python train.py --num_attention_heads=5 --intermediate_size=640 --norm="layernorm" --norm_place="pre" --parallel_block=false --init="normal" --init_std_down=0.0665 --weight_decay=0.0 --lr_head=0.00465 --decay_fraction=1.0 --batch_tokens=[16384, 32768, 65536] --dataset="wikipedia_en"
Each number is 50 + 15 x the weight over its row's rms, rounded and kept within 0 to 99. Layers, rows and columns count from 0. The size before them is the row's rms in percent of the matrix's.

# down: layer 14 MLP down (transposed), 640x160, rms 0.0665, rows 228-237, columns 0-159
# up: layer 14 MLP up, 640x160, rms 0.0667, rows 229-238, columns 0-159
down228 106:50 57 34 10 49 47 61 65 22 51 81 59 48 61 70 39 20 47 54 54 60 51 35 25 42 27 37 31 74 33 61 59 37 26 20 58 61 56 57 53 62 61 54 66 68 83 49 62 56 16 55 49 60 55 37 31 51 56 44 68 36 54 56 65 35 53 49 70 68 60 45 62 52 64 75 52 72 55 75 33 62 80 60 41 39 74 63 65 66 38 61 41 65 35 35 48 22 60 34 53 95 66 49 33 48 38 44 48 67 47 33 45 53 29 34 57 50 59 50 43 60 21 63 80 58 43 42 60 24 43 38 63 50 79 41 47 31 60 38 39 50 26 29 49 28 56 49 44 50 39 55 65 64 42 48 46 34 33 34 45
up229 101:53 57 47 48 39 50 55 44 59 35 51 31 55 68 38 32 52 62 31 40 70 58 50 60 55 70 62 58 69 44 23 49 80 36 37 56 50 41 34 23 53 41 34 47 75 28 72 40 47 50 46 63 41 35 57 66 60 58 44 52 48 68 33 30 34 37 67 61 54 57 09 60 90 67 33 37 36 54 68 25 54 41 51 69 26 40 37 57 28 33 61 40 45 47 44 52 26 76 41 42 62 50 62 30 77 43 57 60 51 51 64 09 06 57 29 44 40 40 57 69 52 48 33 22 60 53 50 48 33 32 46 57 41 87 47 56 41 20 70 45 58 49 68 33 50 38 17 37 52 61 57 54 44 66 40 69 58 52 64 59
down229 102:45 62 59 50 35 71 29 65 61 47 48 46 58 35 53 61 67 42 50 60 67 43 33 64 40 77 40 28 54 53 40 75 69 61 80 31 43 57 68 34 71 50 33 46 61 46 51 53 36 44 78 08 32 50 54 52 55 51 42 34 42 51 44 42 38 27 53 40 47 55 79 63 44 58 36 45 64 49 56 81 30 61 37 79 82 41 56 47 63 33 24 59 37 73 63 52 43 56 68 84 26 56 72 76 53 47 74 76 66 65 42 58 41 57 79 84 39 54 49 64 61 34 59 35 56 37 52 63 41 72 43 47 51 31 40 51 38 41 45 54 36 56 68 76 48 17 49 65 49 70 26 25 67 34 53 44 69 45 59 43
up230 101:34 39 29 52 68 35 56 35 51 54 46 70 53 57 48 64 33 25 70 73 49 55 48 46 71 50 63 34 44 49 46 56 22 15 54 60 67 44 42 41 49 50 43 51 44 78 38 60 67 64 53 67 26 56 34 26 57 41 48 29 39 20 70 55 47 47 62 38 25 67 49 55 57 23 35 29 65 76 60 21 49 37 83 42 64 40 48 57 54 29 67 20 49 40 20 71 28 54 61 54 42 68 34 64 72 58 27 39 69 48 53 55 64 38 35 22 72 54 51 55 61 59 51 82 56 58 36 53 25 39 31 34 38 45 41 35 25 37 54 60 65 48 36 61 42 72 37 69 75 60 52 65 26 65 57 31 47 69 43 36
down230 091:48 58 36 57 56 41 47 71 30 61 45 09 72 32 59 37 52 24 00 54 40 51 30 58 56 79 40 50 27 66 41 44 39 30 53 52 23 52 56 55 59 61 69 56 62 52 43 55 59 55 61 46 45 23 78 57 39 60 69 72 75 42 33 75 33 60 29 66 43 89 56 28 55 60 47 51 47 43 53 79 51 49 48 60 66 55 63 37 68 40 72 42 65 46 20 59 44 62 48 44 74 54 56 37 48 56 51 72 65 27 44 37 50 65 68 39 60 52 70 30 56 54 63 39 44 34 70 57 46 47 55 32 66 61 16 58 55 45 83 62 57 77 62 61 40 45 44 39 72 28 32 50 63 52 46 36 75 32 58 55
up231 091:51 62 64 77 47 64 53 49 66 57 61 71 60 41 50 42 50 48 55 68 17 47 79 34 32 46 46 54 51 59 30 35 65 18 37 43 41 46 23 24 46 46 57 47 74 42 42 73 56 61 56 65 47 40 69 59 61 49 51 54 50 39 51 38 63 38 48 71 55 20 41 61 59 84 36 30 51 42 28 31 49 56 42 35 46 55 58 52 70 47 60 54 32 35 33 50 35 29 62 45 46 68 85 56 46 33 13 59 71 53 36 58 47 28 45 75 20 82 26 57 43 61 41 25 66 51 59 56 53 53 64 50 72 28 36 63 47 76 46 35 75 54 53 29 52 65 78 45 69 23 66 46 59 20 36 71 52 54 25 51
down231 088:36 40 44 30 65 45 49 58 71 56 54 38 36 30 67 31 61 64 39 60 57 43 51 69 59 35 52 71 33 21 51 42 75 60 30 24 66 44 60 54 65 42 32 54 19 53 58 12 53 46 16 35 53 62 73 73 22 69 84 49 38 40 27 54 60 35 40 42 43 54 44 28 54 81 49 56 51 61 58 51 30 51 37 54 45 37 82 47 26 45 65 42 61 49 55 45 62 29 52 77 63 24 44 43 45 83 58 54 43 39 56 72 53 54 69 64 80 36 57 33 44 60 42 63 32 48 46 63 38 50 49 46 38 59 42 29 63 48 45 71 48 34 50 41 61 79 11 69 65 63 49 22 56 65 47 25 40 60 46 58
up232 094:56 39 58 27 43 47 59 76 78 59 44 42 63 67 37 36 65 62 39 15 47 68 49 48 71 51 39 19 33 59 50 62 45 47 26 48 43 47 48 40 48 56 23 49 72 01 65 49 49 43 44 45 66 46 51 50 31 65 53 32 94 55 56 63 47 31 62 27 73 64 47 36 66 40 31 38 80 49 36 30 46 55 30 54 48 39 59 62 61 74 61 38 29 67 49 62 75 48 68 65 41 55 66 36 43 29 45 81 45 46 50 52 41 34 64 28 43 51 54 49 49 55 39 49 44 26 57 58 52 62 56 79 32 45 63 54 44 33 59 34 99 57 60 59 40 30 47 46 47 20 48 49 61 36 62 56 45 64 16 53
down232 090:75 65 25 63 51 82 40 27 47 46 46 42 48 53 24 68 42 39 72 68 49 59 42 55 54 45 70 65 60 47 32 39 55 80 44 54 61 68 68 50 49 60 52 53 55 38 29 76 45 69 24 42 74 55 48 56 62 45 20 50 90 40 41 84 45 72 61 39 50 66 46 45 32 56 86 69 74 81 51 63 76 20 42 76 64 59 78 38 64 56 36 49 58 55 41 65 41 59 61 18 32 59 54 62 49 30 50 67 32 33 44 27 30 35 64 53 74 53 38 34 53 47 53 52 53 56 55 74 52 46 30 61 36 55 62 55 67 40 30 51 50 45 63 31 36 61 54 40 45 39 27 42 57 47 29 50 23 60 60 56
up233 099:37 52 38 60 54 64 49 58 60 38 47 23 57 39 60 30 30 74 61 17 43 51 62 60 60 31 65 32 58 73 58 52 32 48 29 68 44 33 61 41 56 65 47 60 46 62 49 45 37 65 49 35 77 36 39 33 40 63 58 34 65 59 44 72 32 87 44 23 46 47 44 42 44 63 53 56 30 33 57 59 45 33 41 20 42 57 63 56 51 36 55 53 79 53 43 70 56 54 36 69 40 45 70 67 30 56 77 22 45 73 51 26 50 38 40 40 38 16 32 31 47 53 46 77 50 81 66 43 10 68 51 54 51 69 40 48 37 31 34 53 57 45 54 80 23 43 46 58 33 50 21 81 48 44 62 55 29 71 63 47
down233 104:47 29 64 66 65 42 51 15 76 59 80 24 60 55 40 65 48 55 62 68 38 67 49 11 50 53 74 48 43 51 56 42 53 37 43 33 63 74 50 55 26 50 48 39 44 66 56 52 69 78 44 40 59 43 26 44 55 71 62 31 51 25 54 24 57 43 28 43 54 17 50 57 56 68 58 52 53 71 45 53 21 29 31 53 57 39 63 53 55 39 54 58 47 74 16 51 56 41 44 63 66 37 54 51 56 41 75 38 47 35 42 47 53 64 64 29 60 46 99 47 60 31 45 32 42 53 35 50 54 26 22 39 43 49 45 30 50 50 51 41 33 39 36 35 60 24 26 54 42 64 63 40 50 67 33 40 31 54 24 65
up234 105:36 64 48 83 40 49 34 59 45 45 38 33 72 75 51 52 56 12 61 44 60 56 64 73 64 63 66 49 54 65 44 37 50 56 14 44 46 54 19 55 37 58 77 67 64 58 72 68 64 74 32 52 51 58 61 22 44 38 53 52 56 57 61 35 69 63 43 61 63 54 25 72 46 62 54 37 48 35 47 36 31 64 20 45 45 49 78 37 47 60 36 58 43 41 39 78 30 45 50 60 17 72 41 69 44 40 70 45 64 38 36 46 86 55 44 40 43 20 68 39 62 52 39 62 63 68 56 46 47 40 22 58 77 51 60 42 49 53 81 69 59 31 48 44 48 40 36 44 37 36 35 30 65 81 51 40 24 56 41 69
down234 099:57 56 09 60 55 29 58 65 41 37 43 54 45 87 57 80 53 64 57 46 27 62 42 41 40 29 52 68 51 36 58 41 56 45 56 51 51 29 54 71 43 26 61 18 36 49 58 19 64 70 52 50 55 53 49 63 35 53 84 46 73 53 34 46 59 48 53 33 20 52 57 41 49 78 27 38 70 33 64 48 07 10 35 27 51 37 67 38 60 34 39 41 52 72 57 73 42 59 74 55 34 41 48 56 76 59 75 58 23 55 25 68 53 61 67 57 62 54 41 71 70 65 69 56 44 37 50 43 49 78 50 56 33 53 68 37 67 49 37 44 48 38 34 58 43 46 54 52 51 35 38 58 51 26 40 39 59 65 65 58
up235 087:35 42 48 46 37 66 50 59 15 63 66 54 82 70 33 21 50 63 83 58 55 66 38 60 74 57 55 33 53 49 43 57 66 49 57 48 61 41 57 47 70 49 50 56 38 28 41 52 31 63 39 30 61 59 68 39 26 46 63 37 43 47 31 28 78 43 58 22 76 55 24 50 64 45 65 40 63 41 47 39 55 46 61 72 57 50 53 68 60 17 44 80 33 64 51 34 52 29 57 41 56 47 62 40 74 38 52 40 54 43 54 71 52 65 40 64 46 48 06 39 51 51 45 37 60 96 43 35 44 36 21 51 48 27 69 41 44 55 62 82 64 47 42 30 32 48 31 24 60 20 47 44 30 55 73 50 47 58 49 37
down235 091:63 41 61 56 95 34 50 43 41 49 35 23 49 57 55 65 42 71 29 35 64 65 52 70 40 24 63 37 20 45 67 55 53 73 34 55 38 47 63 64 64 62 45 50 36 48 39 55 57 07 49 80 48 40 47 50 47 59 58 51 39 47 56 63 43 44 35 73 36 38 65 34 74 35 63 55 57 63 44 48 44 45 56 52 47 55 33 66 86 67 46 43 54 55 57 23 76 54 70 49 41 51 54 52 29 58 48 65 29 36 51 69 21 51 64 66 51 68 00 50 45 59 82 27 31 42 35 62 43 59 59 61 49 56 89 47 18 56 43 62 57 49 41 62 75 47 53 57 37 51 72 57 45 69 28 52 57 46 46 52
up236 100:51 20 37 62 46 42 17 77 59 99 36 51 48 44 48 58 70 60 44 37 74 48 66 63 57 57 26 47 45 57 37 89 54 33 43 27 39 45 42 52 69 55 24 66 40 65 42 21 63 54 56 41 73 35 51 62 49 70 66 25 46 68 46 54 53 44 42 34 66 53 81 43 40 38 65 54 85 72 78 72 54 35 28 44 65 64 49 26 30 36 64 37 75 48 37 64 50 12 60 61 40 50 71 68 38 39 43 47 49 26 49 71 65 44 41 37 43 49 42 29 71 43 54 75 41 76 71 55 32 35 29 40 40 51 45 48 58 64 56 59 56 42 49 40 53 40 43 48 45 35 50 56 64 29 68 50 61 58 45 44
down236 097:55 67 75 58 75 58 36 27 49 30 46 42 74 55 79 43 50 56 10 56 49 65 43 52 47 76 35 53 60 57 36 42 22 62 41 71 52 52 59 44 52 34 72 67 43 58 59 75 46 39 72 69 29 50 56 23 68 25 17 50 47 39 51 64 59 41 42 58 54 56 47 45 27 30 53 53 62 64 27 38 65 48 52 57 73 62 44 42 70 62 58 49 49 48 50 19 62 59 67 52 61 47 66 55 61 53 35 58 38 69 60 39 54 56 62 54 61 72 31 45 29 63 35 22 57 34 73 58 17 48 46 66 27 61 78 60 41 37 27 49 60 52 59 27 68 63 60 78 52 97 26 56 48 57 50 61 64 44 75 43
up237 102:53 62 69 41 38 69 38 57 61 70 62 46 55 68 32 54 62 47 56 53 44 73 41 12 19 34 70 35 78 47 49 37 68 43 44 58 34 73 18 49 33 59 31 36 22 39 44 65 55 46 69 62 52 39 53 73 49 29 52 34 42 50 68 57 75 37 50 36 44 54 39 59 70 52 72 57 53 80 48 64 42 62 37 75 71 44 56 27 39 57 57 40 55 31 64 36 56 40 18 55 38 85 63 59 32 54 63 22 49 61 47 56 66 46 29 38 63 51 45 52 74 53 54 54 51 59 45 63 24 37 44 56 34 57 69 35 69 18 20 43 34 51 66 63 17 53 27 59 43 67 28 47 37 23 56 52 59 63 30 49
down237 104:39 61 64 36 55 52 28 47 65 27 23 77 49 46 52 68 35 58 32 65 52 55 47 48 69 56 51 48 29 38 40 53 42 53 65 24 43 42 68 42 44 10 58 57 63 33 50 58 52 57 29 21 59 76 53 59 36 62 21 34 54 78 54 46 52 38 49 49 48 48 63 39 22 50 34 63 35 34 29 50 20 48 53 65 27 46 42 49 59 44 65 58 31 20 38 40 57 40 85 42 53 18 47 51 56 56 60 46 55 53 57 34 34 35 55 67 37 75 79 57 74 70 65 80 68 52 97 35 30 32 78 57 48 45 64 54 31 47 57 44 25 66 56 51 47 73 32 53 39 19 55 50 37 54 57 57 59 46 39 61
up238 098:21 64 56 20 60 55 30 77 41 56 38 59 43 22 27 32 48 57 36 64 56 40 31 51 73 59 58 60 68 46 43 74 53 49 62 54 67 43 55 33 60 79 50 37 29 32 38 17 58 70 60 55 42 50 38 32 82 73 25 63 51 58 77 35 49 56 45 38 42 50 35 71 71 43 56 58 65 63 18 54 41 19 29 47 73 57 43 54 50 62 66 61 62 72 60 50 36 70 53 76 32 38 64 65 64 99 52 52 36 49 37 51 37 68 44 54 58 77 44 39 61 57 41 35 47 43 53 50 50 59 52 79 55 27 39 42 55 59 32 58 37 55 36 79 37 62 51 45 51 50 45 62 68 42 79 35 42 68 35 42